Weights of a small transformer language model: RMSNorm before each block.
Each number is 128 + 24 x the weight over the matrix's rms, rounded and kept within 0 to 255. Layers, rows and columns count from 0.

# layer 8 attention value, 192x192, rms 0.103, rows 107-159, columns 64-127
[[174 131 162 121  83 159 144  75 130 102 147 114 179  83 146 115 136 123 119 149 141 116 157 119 154 126 112 148 175 123 132 146 113  80 137 128 134 136 121 183 116 121 148 149 114 120 137 121 124 136 113 159 122 115 124 152 111 128 130 123 108 134 129  94]
 [159 128 113 147 167 136 127 119 140 131 116 121 128 119 113 147 125 116 130 104 101 112 120 110  92 164 154 104 128 142 117 103  91 160 138 100 162 102 133 116 112 143 148 131 143 105 144 156 139 125 163 154 121 184 144 150 113 108  95 141 146 149 135 125]
 [ 85 143 114 138 112 114 118 161 119 127 130 123 130 108 141 110 119 142 143 135 105 107 113 137  95 103 145 129 180 108 179 137 154 185  99 130 162  81 127  81 132 145 139  85 124 141 125 161 145 169 155 139 153 129 102 141 118 102 122 141 113 138 121 136]
 [135 139 115 108 124 110 134 127 149 152 108 133 109 155 118 138 121 129 189 102 135 118  89  65 175 103 153 122 128 173 109 121 161 163 116 115 124 137 113 161  97 118 164 130 120 140 150 156 113 129 112 141 127 122 114 130 134 138  98 112 145 135 108 102]
 [155 153 114 142 164 124 124 134 121 114 159 121 118 113  99 132 159 151  99 194  83 157  74 162  96 138 164 100 123 109  79 141 113 119 140 154 147 111  99 134 151 131 142 130 158 140 123 117 137 189 175 106 132 117 140 142 118 131 149  85 147 136 132  92]
 [102 151 132 104 149 137 120 114 118 126 154 179 142 112 183 102 134 117 118 101 134 132 128 109 153 117 104 147 163 146 146 139 181 124 162 128  97 124  99 135  92 146 141 139 130 132 115 134 138  96 106 120 131 150 130 110 138 139  96 144 150 131 156 123]
 [ 87 106  82 128 151  75 140 110 101 125 155 137 148  81 121 148 132 161 107  89 141 136 154 145 129 119 133 119 128 133 108 183 102 141 147 136 146 138 142 135 127  76 145 136 110 139 137 110 107 112 150 139  97 138 132 125 148 125 138 158  94 133 130 158]
 [151 121 143 103 150 115 159 146 121 106 137 118 187 135  91 130 132 123 129 166  89 103 136 131 138  85 108 107 148 144 157 120  68 136 106 160 163 142 115 144 121 109 115 138 125 115 113 173 112 167 120 171  93 141 122 123 151 137 133 146 147 114  88  98]
 [142 110 147 151  93 119 124  82 129 130 102 180 128 107 202 121  94 122 144 124 119 156 160 141 163 139 131 169 143  94 166 125 128 114 115 154  98 114 154 104 122 116 121 108 153 158 135 108 120 146 138 142 135 152 130 138 125 160 142  95 104 132 106 137]
 [143 126 108 100 101 117 150 103 163  97 147 108 131 136 123 102 107 102 122 145 162 148 129 130 138 139 121 134 140 120 122 158 138  93 108 111 123 128 120 144 137 117  99 146 133 114 143 156 174 100 133 149 139 111 153 143 113 140 121 111 116 118 162 161]
 [176 129 140 153 148 104 155  81 157 114 110 165 144 151 181 137 134 125 140  84 125 171  59 136 118 165  95 163  91 145 103 135 140 127 148 139 152 120 117 128 133 135 122 194 137 126 137 149 168 125 144 165 116 115 148 149 110 134 181  96 145 122 130 112]
 [144 101 110 134 136 106 107 111 147 133  88 122 120  62 159 126 140 144 122 108  96 153 107 157  89 189 115 101 166 131 136 138 130 142 149 122 119  77 126 152  92 173 146 124 135  95 137 132 113 157 127 136 150  97 124 182 147 109 112 128 128 124 156 125]
 [125 110  77 177 167 146 112 101 129 120 156 108 134 112 144 187 149 112 109 113 134 112 153 138 145 124 124 101 105 104 110 157 165 133 148  97 101 124  95 154 128  76 104  95 134  99 130 144  96 110 117 103 142 135 124 119 164 133 106 138 125  75 109 131]
 [147 106 115 166  92 142 179 111  94 102  93 121 124 154 124 113 161 127 149 130 135 138  96 124 133 131 103 137 140 147 101 113 132 143 104 152 112 114 163 158  98 110 107 169  98  98 141  76 164 130 124 146 129 144 127 101 117 149  92  85 118 119 128 153]
 [144 118 133 104 150 131 160 123 143 140 121 141  70 122 109 121 127 136 153 118 127 158 148 128 149 128 136 148 148 125  97 127 108 129 143 131 108 161 127 188 108 125 153 135 147 106 147 146 159 122 120 145 128 115 130 142 154 169 103 107 115 138 147 162]
 [148 151 180  82 105 147 176 155 129 112 150 151 120  82 136 138  98  96 148 168 147 121 151 110 127 123  72 134  72 104  98 112 153 159 120  82 114 147 160 110 130 170 142 119 164 126 104 160 109 121 101 138 135 153 105 141 130 133  82 129 140 121 139 171]
 [174 110 146 124  85 115 131  93 100 119 147 149  79 135 131 146 185 133 107  96 111 164 117 147 120 140 117 107 153 158 171 158 132 119 110  78 102 150 157 103 155 153 185 117 151 152 137 157 168  96 124 109 107 166 152 130 119 125  86 132 130 134 124 114]
 [127 103 131 130 154 131 133 121 140  90 148 163 134 145 120 143  92 139 121 145 180 131 173 124 134 139 150 133  63  81 164 144 135  83 118 128 106 117 110 136 158 145 121  92 109  99 110 159 101 115 108 114 127 123 132 124  97 114 140 108  86 101 143 118]
 [104 145 130 105 178 131 138 149 166 167 130 111 148 144  82 159 139 100 158  98 144 132  93  87 177 113 136 127 156 113 122 132 122 155 108 133 155 116  97 109 129 143 140 101 138 141 118 144 131 127 116 168 146 143 132  89 124 130 121 115 105 144 130 103]
 [ 92  96 137 133 164 121 155 120 123 121 100 139 114 144 114  84 144 121 123 134 117 103 150 159 135 133 174 126 100 150 124 110  41 121 118 158 112 152 153 152 130 115 161 101 165 113 177 123 140 108 107  95 100 121 120 140 128 177 145 110 124 133 121 157]
 [153 160 173  81 129 142 130 162 115 157 127 164 151 181  81 106 169 150 189  78 146  91 126 133 111  95 159 122 159 122  91 128 151  83 116 148 143 130 128 103 124 162 153 171 122 114 151 150 170 120 105 145 174 152  87 136 144 133 153 140 151 131 143 110]
 [152 148 106 118 112 102  87 109 157 148 138 136 115 150 114 130 138 174 150 130 147 163 130 116 113 107 131 135 129 129 152 117 143 119 142  96 157  70 132 127 101 113 176 114 137 124 106 159 146 150 146 124 178 120 125 129 122 153 161 144 196 145 137  99]
 [133 113 135 124 125 147 143 134 120 146 143  92 133  96 128 112 149 126  78 131 176 125 130  75 144 104 126 118 122 130  71 106 120 116  79 114 135 146 135 169 135 135 129  95 129 117 144 159  89 141  84 127  83 114 123 144 130 112 151 114 158 153 139 105]
 [133 127 115 108 171 125 163  86 132 118 130 100  95 142 130 134 109 148 146 106 117 135  87 113  91 136 119 145 151 100 154 135 138 112 113  88 161 101 127  95  99 112  64 140 135 161 123 126 172  96  95 113 136 143 129 179  99 134 143  99 100 119 155 148]
 [ 78 152 145 152 184 120 123  84 141 140 125 133 115 129 158 126  96 138 118 103 120  97 134 159 100 164 114 127 154 103  83  89 153 145 145 130 137 146 133  98  81 131 117 139 119 136 139 118  64  90 151 146 127 127 145 126 144 171 110 104 133 105 140  76]
 [107 134 156  78 116 123 171 130 132 122 140 124  63 111 100  96  84 142 123 123 145  81 121 102 141 113 113  73 106 135 156 104  97 137 146 136 108 119 150 136 148 147  91 130 148 120 124 168 117 157 135 170 101 150 112  91 145 164 151 134 129 130 126 140]
 [126 135  92 126 102  94 121  71 149 127  83 104  69 139 113 150 115 138 171 129 105  97 128 103 166 176 166 149 163 132 168 107 150 138 140 135 108  92  88 181 146 113 129 105 122 147 135 120 174 151 106 147 123 135 134 108  96 156 114 119 101 179 107 108]
 [145 132 167 121 130 109 129 114 184 153 146 143 100 144 150 145 128 104 157 121 134 149 152 117 133 149 108 137 121 116 139 146 168 165 137 131 134 106  89 132 100 103 126 119  98  98  90 108 159  86 109 141 142  98  82  99 128 139 106  84  99 129 130 113]
 [ 82 157  94  96 174 149 121 161 110 132 120  92 111 116 126  99  67 152 128 115 125 100 125 121 121 160 163 122 116 118 107 133 147 140  92  95 148 160 108 109 133 122 135 133 133 189 126 109 120 144 163 100 154 119 135 145  89 174 131 137 106 133 121 160]
 [132 139 161 122 145 122  85 131 157 145 109 144  66 162 134 117 138 120 141 110 155 140 117 148 116 141 123 142 153 128 102 124 143 114 138 111  76 151 110 134 138 145 130 149 139 165 113 127 162 122 107  92 115  96  79 149 150 126 113 109 117 172 121 111]
 [ 96  99 131 105 174  88 136 151 125 169 156 133 142 147  98  76 128 113 112 101 131 123 142  99 138 132  77 127 141 117 164 153 107 135 105 126 107 112  88 111  80 104 132 131 145  75 120 142 126 100 106 129 137 131 112  90 169 114 112 120 173 111 132 143]
 [114 117 174 139 113 134  89 121  89 117  99 132 137 162 116 101 153 128 123  64 125 171 136 151 104 121 111 122 123 136 175 155 127 145 145 118 112  98 129  72 132 117 126 148 115 117 160 151 122  98 114 111 168 131 133  88  87 168 100 119  94 130 169 125]
 [138 155 124 106 139 140 140 125 107 124 153 106 102  87 116 139 187 123 133 103 126 130 117 124 175 145 126 111 115 101 135  76 133  94 130 146 179 154 106  94 127 152 133 135 120 120 103 164 173 118 107 159 128 121 104 137 136  90  79 125 127  91 115 147]
 [180 140 117 124 165 143 140 136 125  61 116 109 122  99 150 108 109 137  93  94 153 162 160 118 104 122 158 104 134 136 151 198 113  98 122 140 160 154 127 149 129  96  71 146 144 128 131 146 128 113 183 127 137 149 153 172 127 126 134 118  90 152 142 126]
 [129 143 121 100 137 161 147  98 145 129  88 105 164  93 150 131 131 134  80 119 137  86 148 136 117 129 138 156 115 120 124 146 122 147 115 170  91 114 126 166 169  77  65 148 150 122 138  44 128 149  57 120 120 157 141 116 112 123  85  93 177 113 118 129]
 [ 99 105 135 105 110 102 151 137 133 146 155 149 114 149 150 119 131 162  86 137 109 148 117 160 112 112  91  94 150 109 179  86 162 158 104  66 118 127 100 121 103 174 124  86 131 139 143 157  99 158 130 142 138 130 114 132 129  95  69 134 167 132 124  97]
 [150 104 207 112 133 150 120 123 142 146 150 150 167 150 129 146 100 133  84 117 119 110 177 111 136  71 133 121 135 117 155 141 116 117 136 126  64 143 117 131 194 106 113  98 132 123 116 132 123 114 112 100 116 183 136  94 128 133 136 157 151 122 127 112]
 [155 113  98 149 128 106 113 123 146 141 150 129 172 137 117 170 109 180 107 123 142 154 125 145 131  98  94 133 148 138 153 138 131 138 115 161  92 124 176 124 168 134 134 164 117 136 136 144 117 143 167 154 122  89  94 120 130  95 112 103 126 134 166 155]
 [ 92 122  92 104 116 128 121 153 138 126 129 145 102 141 115 125 137 114 130 155 151 176 145 121 136  94  98 116 126  68 172 153 119 140 126 103 133 145 120  95  92 164 120 165 128 109 142 140 153 119 161 116 203  97 149 150 130 126 103 106  88 126 139 141]
 [208 151 148  90 127 143 154 131 160 170 118 143 111 146 103 118 108  99 152 138 145 101 132 116 138 123 104 113 131 158 136 103 149 112 137 143 158 120 126 200 140 103 129 129 124 139 148 145 102 134 112 109 125 166 139 158 125  95 124  65 137 112  98 136]
 [141 132 150  91  81 125 148 166 128 100 135 153 142 110 112 121 163 123 164 168 111 107 160 117 121 113 130 129 123 140 162 139 115 111 153 158 133 120 107 130 135 164 129 161 116 145 141 102 107  82  84 120 118 109 146 137  92 133 147 109 127 142 134 165]
 [142 141 158 127 138 121 123 136 115 115 138 129 118 133  97 135 106 107 131  95  93  98 157 104 134 106 133 132 145 125 175  96 104 118 131 165 105 127 117 139 134 134 154 118 122 153  98 107 137 141 130  84 127 129  81  71 108 112 101 151 128  84 101 156]
 [161 141 142 169 114 112  78 125 126 124 136 136 152 135  97 110 108 153 145 100  99 102 105 179 174 149 108 129 132 148 180 102 142 136 152 118 113  96 133 146 121 160 123 170 127 170 100 112 149 116 151  88 107 142 135 115 167 146 121 115 128 104 125 170]
 [176 150 111 171 176 117 137  75 128  85 213 147 107 108 129 131  83 125 114 147 141 135 140 176 118 132 123 112 142 131 115 123 138 163 134 157 121 156 140 153 155 121 150 125  92 146 122 128 133 123 134 140 105 116 146 134 149 163 160 133  98 119 151 115]
 [ 88 106 112 151 155 125 157 168 119 113  91 129 133 141 169 157 125 119 156 117 114 163 146 142 158 122 143 121 136 131 120 152 127 127 147 124 129  95 102 118 133 128 162 124 115  95 127 145 154 102 156 168 192  97 120 132 117 135 108  95 120 117 126 110]
 [163 135 118 134 115 165 136 123 115 112 114 118 134 168 140 140 147 129 151 149 121 127 114 131  89 136 131  95  87  90 168 108  93 140 168  96 116 130 129 135 139 148 145 104 141 108  93 128  99 158 141 106 110 108 115 132 134 140 142 135  88 151 124 129]
 [141 129 152 126 134 100 112 147 116 159 152 118 138 161 131 133 111 133 128 133  94 125 123 123 108 138 136 100 111 160 136 121 181 105 175 119 103 104 142 123  85 107 136 172 148  89 125 117 102 128 130  61  76 172 142  95  91 134  93 139 137 132  94 139]
 [ 94 156 132 104 112 140 106 109 126 194 157 133  88 127 142 140 127 144 180  73 140 137  94 154 123 143 102 177 114 135 144 100 101 132 111 147 106 129 132 144 142 165 133  95 113  97 105 151 133  90 149 121 116 101 118 189 129 136 114 121 145 159 122 140]
 [126 101 122 120 184 159 154 125 138 130 127 125  71 156 112 115 103 135 100 137 166 119 166 168 124 122 118 101 126 118 146 130  74 130 145 122 139 162 133 139 161 153 142 150 122  93 107 167 111 125 165 112 121 112 146 124 121 128 101 170 100  96 128 123]
 [ 96  78 100 174 109 137 112 114 115 147 183 105 117 115 128 171 139 155 103 112 128 108 160 136  94 126 102 117 140 129 178 168 139 142 153 120 141 135 143 129 125 118  92 103  80 146 126  91  59 136 101 117 125 143 100 120 126 132 115 144 131  95 147 134]
 [140 124 154 103 158 136 131 101 123 125 144 122 144 115  90  88 154 124 119 109 111 128 156  67 120 160 127 144 101 168 144 104 144 138 130 147 102  84  78 157 140  85 159 126 152  94 131 157 108 180 125 140  99 139 164 102 149 125 142 127 108 156 147  98]
 [128 100 121 143  89 147  82 140 140 122 104 146 177 109 141 106  86 105 131 111 146 168 125 183 122 137  97 131 119 129 148 148 136 153 126 106 110 130 102 118 138 137  65 115 122 148 121 119 152  98 108 133 155 122 197 120 163 135 163 121 118 140 151 137]
 [131 139 118 119  96 107 138 146 134 103 155 109 132 112 163 124  81 102 121 137 103 140 202 160 115 150 152  86 107 128 154 128 163 117 132 111 147 139 102 125 105 151 119 111 136 159 117 123 141 121 108 115 106 136 149 121 125 120 109 145 165 155 119 125]]
# layer 8 attention output (transposed), 192x192, rms 0.281, rows 107-158, columns 64-127
[[124 130 122 141 112 138 144  92 101 136 107  87 120 113 124 147 126 139 136 137 147  57 142 127 120 143 171 168 143 131 129 138 160 125 132 166 127 134 142  83 126 113 145 144 117  91 126 163 127 155 115 122 138 163 118 115 112 129 148 154 117 101 121  97]
 [124 123 150 126 102 128 113 142 115 135 108 128 111 125 114 120 133 104 143 168 117 107 114 165 112 140 101 133 145 170 126 108 114 137 109 106 146  98 136 122 115 150  86  89  68 130 135 151 132 146 132 106 128 106 140 127 151 152 136 133 168 146 114 116]
 [115 117 117 138 132 104 150 147 126 136 155 120 106 141 110 110 140 117 134 178 111 136 158 149 103 176 134 111 106 138 166 149 112 124 158 121 126 100 127 101 114 146 105  97 133 112 109 133 136 110 133  99 120 146 149 116 121 161 145 113  84  84 122 131]
 [147 126 103 146 123 120 118 127 106 135 156 101 132 155 133 104 114 118 162 130 107 109 128 136 109 127 152 137  99 124 124 116 128 111 136 154 127 117 105 100 136 115 136 146 138 122 102 117 115 103 111 103 127 188 155  88 120 114 101 103 127 119 151 134]
 [167 106 151 119 122 128  90 120 109 129 126 123 119  79 142 148 126 168 122 156 102  98 127 142 123 147 124 104 151 117  88 150  86 146  96 134 131 134 127 159 163 122 112 124 106 148 123 116 171 117 160 143 151 101 120 156  89 125 182 146 112 160  85 134]
 [135 119 140 130 155 120 147  91 151 161 133 145 122 156 120 113  87 155 155 107 106  86  98 135 100 118 113 120 140 131 171 138 131 125 139  79 120 121 100  87 121  91 128 128 132 130  96  96 125 133 132 132 122 127 130 119 135 128 132  94 138 161 152 153]
 [135 148 108 134 182 143 111 132 128 130 158 131 147  93 124 151 176 116 144 103 117 118 116 120 125 135 144  83 136 147  83 116 148 141 127 131 156 132 152 151 138 126 153 145 138 108 124 147 121 161 137 132 141 177 119 152 134 123 192 142 119 119 122 140]
 [137 108 126 144 134 142  92 121 138 139 124 150 126 136 144 111 134 113  96 109 158 143 116  98 127 164 162 167 120 154 116 137 157 108 120 138 133 105 128  87 118 149 124 116 139  83 130 129 169 136 114 127 142 149  68 153 103 160 145 150 148 135 134 135]
 [111 130 136 131  99  87 177 120 121 149 127 157 132 139 167 141 139 110 102 135 164 201 163 178 127 154 124 135 117 113 115 108 135 144 109 141 102 142 145 145 161  97 128 161 121 114 114 123 143 114 118 117 112 128 120 128 133 119 156 110 125 150 115 125]
 [ 70 156 138 162 140 113 149  97 127 129 151 112 139 108 148 118 160 119 141 111 136 132 124 125 109 106 107 185 132  82  90 124  80 138 114 137  96 136 115 139 172 130 134 138 136 151 128 111 125 145 171 116 177  92 114 134 172 102 167 103 147  90 155 105]
 [118  94 157 156 133 129 121 123 151 133 115 137 143 122 139 154 123 134 139 134 140 175 149 128 112 140 129 141 146  96 159 120  97 109 154  95  97 127 140 118 132 137 129 152  89 103 124 130 130 114 142  97 137  95 152 106 149 152 144 109 158 138 142 188]
 [112 117  86 124 135 152 124 149 163 152 116 112 152 138 113  90 131 121 134 148 114 180 133 126 111 119 125 140 118 141 101 160  81 137 138 110 165 141 118 130 116 131 155 113 130 134 120 138 121 122 158 113 109 157 164 147 119  84 129 159 128 113 128 112]
 [128 135 107 128 157 132 143 135 129  93 138 130 155 144 145 103 133 126 197 108 119  77 107 140 147 153 124 139 126 127  93 122 158 163 120 134 118 154 125 108 181  95 157 115 152 160 122 150 132 155 124 112 169 156 119 168 128  93 158  84 110 100 147 120]
 [122 141 118 134 121 152 146 104 159 111 113 118 119 124 135 146 130 137 160 101 131 151 140 100  94 119 115 118 135 142 121 160 143 126 105 144 102 128 133 102 127 123 174 158 133 142 122 140 133 130 112 113 114 130 144 123 136  88  85 117 143 131 127  99]
 [101 122  88 122 146 145 129 129 147 114 146 145 165 114 115 126 138 137 138 118 132  92 132 125 134 128 159 112 130 140 147 136  54 117 103 119 125  98 135 129 127 105 123 128 160 141 116 110 136 143 153 149 147 125 149 133 135 142 134 133 121 128 147 119]
 [ 81 113 155  91 101 118 136 125 113 129 122 129 133 126 107 117 143 115 203 103 121  96 152  91 163 119 119 167 108 101 105 102  86 123 146 140 157 145 132 165  95  92 129  92 138 127  92 166  98 145  91 108 133 135 158 106 161 160  77 115 112 177 112 117]
 [152 135 147 123 130 128 169 114 154 137 119 122  99 101 169 134 141 132 137 111 135 139 147 132 152 125  91 153 116 133 109  79 104 109 142 140  98 120 170 111 128 139 116 119 135  96 134  81  97 184 152 123 154 158 120 122 156 127 124  95 125 136 160 108]
 [ 93 131 156 132 103 120 128 110 143 137 152 123 176 167 143 131 114 121 116 134 118 171 127 139 172 107 113 129 120 114 132 149 140 120 141 148 121 154 138 157 129 136 145  94 113 120 107 157 129 122 127 149 111 107 110 107 177 121 133 125 142 143 141 108]
 [155 133 123 105 138 132 148 110 129 136 128 100 114 143 145 146 100 130 126 141 132 132 118 116 113 108 111 125 125 105 125 196 119 126 142 133 124 120 125 128 134 135 147 106 127 123 129 110 153 105 124 143 121 158 124 112 152 125 126 113 169 113 111 121]
 [139 135 109 145 127 132 128 128 176 121  96 126 143 121 174 138 148 101  98 146  95 134 139 161 114 122 136 103 120 122 141 160 130 137 133 139 124 146 155 172 129 116 154 104 153 160 118 120 120 126 129 170 162 118 129 159 147 135 115 134 135 122 161  86]
 [133 116 114 136 126 119 148 157 164 102 118 146  88 111 100 166 117 148 126 148 157 117 124 142 141 136 140 147 163 144 120 109 110  83 134  76 112  93 117 136 114 127 117 120 146 169 105 105 150 139 135 154 103 135  63 107 105 138  86 119 134 111 108 141]
 [141 104 143 143  91 122 105 130 160 108 121 154 116 132 133 127 133 147 138 169 114 127 116 145 123 119 137 155  77 109 108 110 110 145 135 149 120 108 100  88 136 134  99 150 145 149 113 128 129 135 144 114  90 100 142 122 128 133 136 107 127 140 150 131]
 [127 138 120  93 106 128 106 154  87  91 115 119 144 147 134  89 123 139  94 125  94  76 122 104 192 111 108 104 160  98 115 109 146 151 129 175 156 160 139 131 139  87 134 121 144 129 157 133 158 133 100 145 131 140 149 167 141 131 131 128  70 131 128 133]
 [120 129 147  82 156 177 120 137 117 104 145 128 126  90 116 118 141 127 154  93 141 161 148 131 135 113  99 130 126 143 143 141  89 136 104  93 113 123 116 122 153 144  83 118 135 137 112 127 121 129 153 110 150 117 131 113 114 161 149 110 132 102 111 157]
 [146 122 131 131 197 141 139 169 118 125 114 141 127 145  99 113 125 146 130 121 128 107 113 150  88 104 142  67 122 137 126 119  95 132 139  91 107 137 142 123 135 141 162 106 111 158 148 117 153 144 147  95 123 132 149 131 119 129 136 164 142 145 147 158]
 [126  93 103 117 128 113 120 154 122 130 157 137 114 118 152 110 164 120 151 142 178  66 155 155 156 111 112 122 100 164 143 135 124 100 140 114 124 102 111 162 145 113 102 172 119  96 139 105 122 133 121 139 125 110 146 125  89 147 148 148 128 143 116 130]
 [136 128  64 165 103 127 138 114  88 157 145 144 142 116 169 121 127 136 104 144 145  98 138 161 112 105 111 138  65 123 115 114 164 161 115 111 106 126 142  99 168 158 108 135  99 166 162  78 149  80 146 124 112 139 138 153 106 101 106 126 124 129 129 132]
 [138 179 129 128 113 116 136 120 119 153 125 148 166 129 132 138 108 137 159 101 122 162 124 127 132 136 125 172 133 101 144 145 128 153 109 115  75 144 136 115 138 122 137 112 146 145 107 110 151  79 155 121 125 124 155 117 154 125 122 111 113 154 160 169]
 [130 142 115 136 172 130 135 129 115 142 132 119 122 159  94 133 154 131 126 150 129 115 117 123 132 142 138  98 117 113 125 129 134 134 121  92 179 136 139 169 160 133 135 119  94 168 154 127 112 109 114 133 136  92 136 118 125 171  99 138 122 114 114 125]
 [124 170  97  99 104 101 167 102 150 157 129 144 141 150 107 133 122 119 125  88 136 150 144 136 116 137 112 146 146 112 127 145 131 132 144 127 126 133 140 133 123 112 124 116 137  96 116 112 103 103 125 123 108 142 136 120 122 146 101  80 123 152 106 170]
 [151 159  98 143 142 109 138 140 151 146 151 155 118 124  91 105  94 146 151  89 125 142 140  91 102 159 121 156 108 131 122 180 142 126 115 100 114 108 112 152 112 106 181 130 137 132 134 113 136 127 138 186 112 123 106 140  97 136 120 103 148 127 157 112]
 [124 149 131 135 182  91 147 130 161 109 123 149 105 118 137 144 104 124 124 139 142 142 141 121  96 134  88 126 162 118 112 156 162 130 157 108 116 110 127 105 135 117 151 118 133 109 101 116 119 136 169 117 116 123  91 119 126 108 119 111 130 147 159  96]
 [148 137 148 129 124 157 139 128 182 143  82  87 166 145 114 129 106 151 128 143 126 105 107 102 189 139 108 137 141 122 142  96  75 122  76 124 154 132  89 119 147 145 128 113 138 122 126  94 146 149 148 145 144 137 163 130 124 111  65 141 131 117 111 175]
 [121 104 115 107  80 152 146 111 150 130 121 123 200 145 126 121 149  99 149 114  57 119 138 138 141 135 141  83 143  84 138 133 128 113 114 144 182 148 116 178 121 178 144 120 117 124 125 183 124 153 126  88 159 101  93 148 144 118 185 122 164 121  93 115]
 [137 160  97 118 155 138 114 113 148 134 134 124 118 121 117 133 150 139 107  81 133 144 120 117 116 136 164 134 122 127 178 134 141 128 120 111 114 107 111 108  94 145 122 139  87 135 132 179 121  71  74 119 141 134 138  90 113  88 159 151 130 155  94 167]
 [120 111 100 143 161 114 101 138 135 181 129 155  88 104 108 110 128 122 151 103 122 153 136 105  88 109 132 135 104 127 100 109  89 161 163 111 125 102 118 133 133 155 173 102 124 100  96 139 134 113 149 135 101 152 165 107 124 118 135 112 108 116 167 121]
 [141 160 135 142  89  76 175 141 114  96 124 118 127 115 168 147  91  99 113 106 131 115 164 148 143 150 116 149 127 126 140 122 150 100 130 151 100 141 158 121 117 105 142 103 145 149 135 144 121 122 104 153  82 147  95 130 127 139 140 113 114 166 144 136]
 [136 103 145 122 151 112 139 133 130 121 164 155 126 106 127 103 108 164  97 130 119 112 138 157 108 128 130 112 114 148  62 156 136  89 134 159  90 128 141 123 140 132 141 118 119 126 109 115 136 119 145 128  92 125 114  86 130 129 152 111 133  89 155 157]
 [113 110 126 127 109 107 125 143  93 107 135 159 134 144 140 139 134 103 145 142 144 136 118 103 119 119  94 116 119 124 133  94 150 135 123 134  95 149 124 142 160 134 125 120 137 135 102 110 128 141 157 104 119 111 118 130 132 164  96 113 104 139 132 120]
 [102 142  90 147 102 123 126 137 118 105 132 123 123  99 164 139 121 161 125 105 161  94 138 123 143 128  99 142 175 128 122 126 115 138 132 142  99 124 111 131 145 147 107 146 136 117 111 149 136 116 138 113 133 116 143 129 105 129  94 168 144 113 123 111]
 [122 109 136 119 128 142  90 122 103 133 162  91 137 144 101 168  92 128 114 113 107 107 162 114 126 125 124 155 148 122 125 161 161 115 130 125 108 165  85 116 125  87  86 120 128 137 127 135  90 127 120 119 105 119 103  99 106 151 105 125 149 127 102 112]
 [136 148 122 122 156  96 139 140 169 132 116 120 118 126 137 133 140 127 122 138 141  88 142 141  92 134 165 158 115 143 124 137 176 119 110 136 121 108 129 121 110 128 149 128 167 137 127  99 122 101 119 121 121 124 129  98 108  99  90 154 146 159 115 119]
 [157 139 135 138 126 156 135 102 120 141 142 126 100 125 107 101  99 158 146 132 159 137 143 136 107 111 147 129  82 150 157 173 115 135 109  72 101 112 138  99 148 135 122 128 137 121  89 166  83 134 105 123 102 138  99 133 102 112  97 145 115 127 137 126]
 [148 135 102 142 113 119 145 134 143 139 117 131 127 112 135 119 112 147 114 130 137 123 111 124 165 103 147 103 126 162 123 113  69 108 117 171  92 130 152 131 135 130 141 139  98 103 153 110 103 136 124  99 131  91 138 145 122 113 129 146 136 123 134 115]
 [105 125 109 141 149 101 102 143 169  82 107 132 133 118 126 119 113 123  91 144 120 204 118 131 141 141 130 139 116 114 109 109 133 141 134 107 126 128  87 109 154 116 146 143 143 143  99  84 155 105 152 123 158 137 146 127 146 116 128 106  84 114 120 121]
 [ 90  78 160 135  85 133 101 144 121 127  91 158 111 122 102  90 101 127 132 173 132 106 118 170 139 123 133 131 146 124 167 129 116 158 125 142 150 145 117 154 112 132 100  89 115 113  88 111 100 126 122 140 119 114 132 148 115 138 143 135 118 141 132 162]
 [150 162 153 130 130 134 131 133 106 137 127 149 101 122 103 118  87 119 129 101 138 150 118 144 107 162 100  95 125 129 148 132 116 120 139  77 154 122 117 152  81 114 165 108 104  85 140 161 132 168 113 136  98 122  91 151 121 137 127 107 150 153 142 135]
 [121 149 141 110 132 119 152 114 108 110 127 116 158 129 146 109 106  83 146 122 105 165 139 137 149 112  98 152 112 135 135 188 123 143 142 134 121 128 183 142 127 111 154  81 158 160 123 144 139 124 112 125 115 132 143 100 165 104 115 130 100 150 135 156]
 [121 147 142 127 181  97 100 149 144 177 110 123 129 155  87 111 110 100 112 133 136 130 110 129 122 110 136 121 145 148 118  90 126 150 115 131 142 159 129 137 105 126 129 122 134 110 131 121 113 130 129 145 129  88 144 106 163 178 137 163 119 143 109 159]
 [146 120 137 135 171 130 107 128 157 108 111 134 155 132 120 117 135 128 139 138 134 100 163 124  92  98  83 121 157 134 131 110 185 140 157 123  94 167 133  94 151 114 114 145 147 132 133 131 117 137 173 109 143 137 152 116  88 109 139 143  98 134 174 126]
 [138 132 120 149 118 134 131 110 111  94 148 157 152 133 101 117 127 134 136 122 116 124 124 143 113 134 103 116 138 140 105 164 143 157 138 138 129 102 149 142  88 129 169 123  95 115 169 134 147 116 148 106 145 111 102 124 139 118  85 133 172 179 142 132]
 [125  99 115 119 119 123 160  92 143 150 137 121 164 118 101 107 128 136 118 122 116 217 118 109 113  84 103 134 148 117 107 153 143 118 102 120  84 125 100 127 148 122 127 116 112 124 138 158 118 144  97  95 128 103  97 101 140  99 140 129 146 120 121 115]]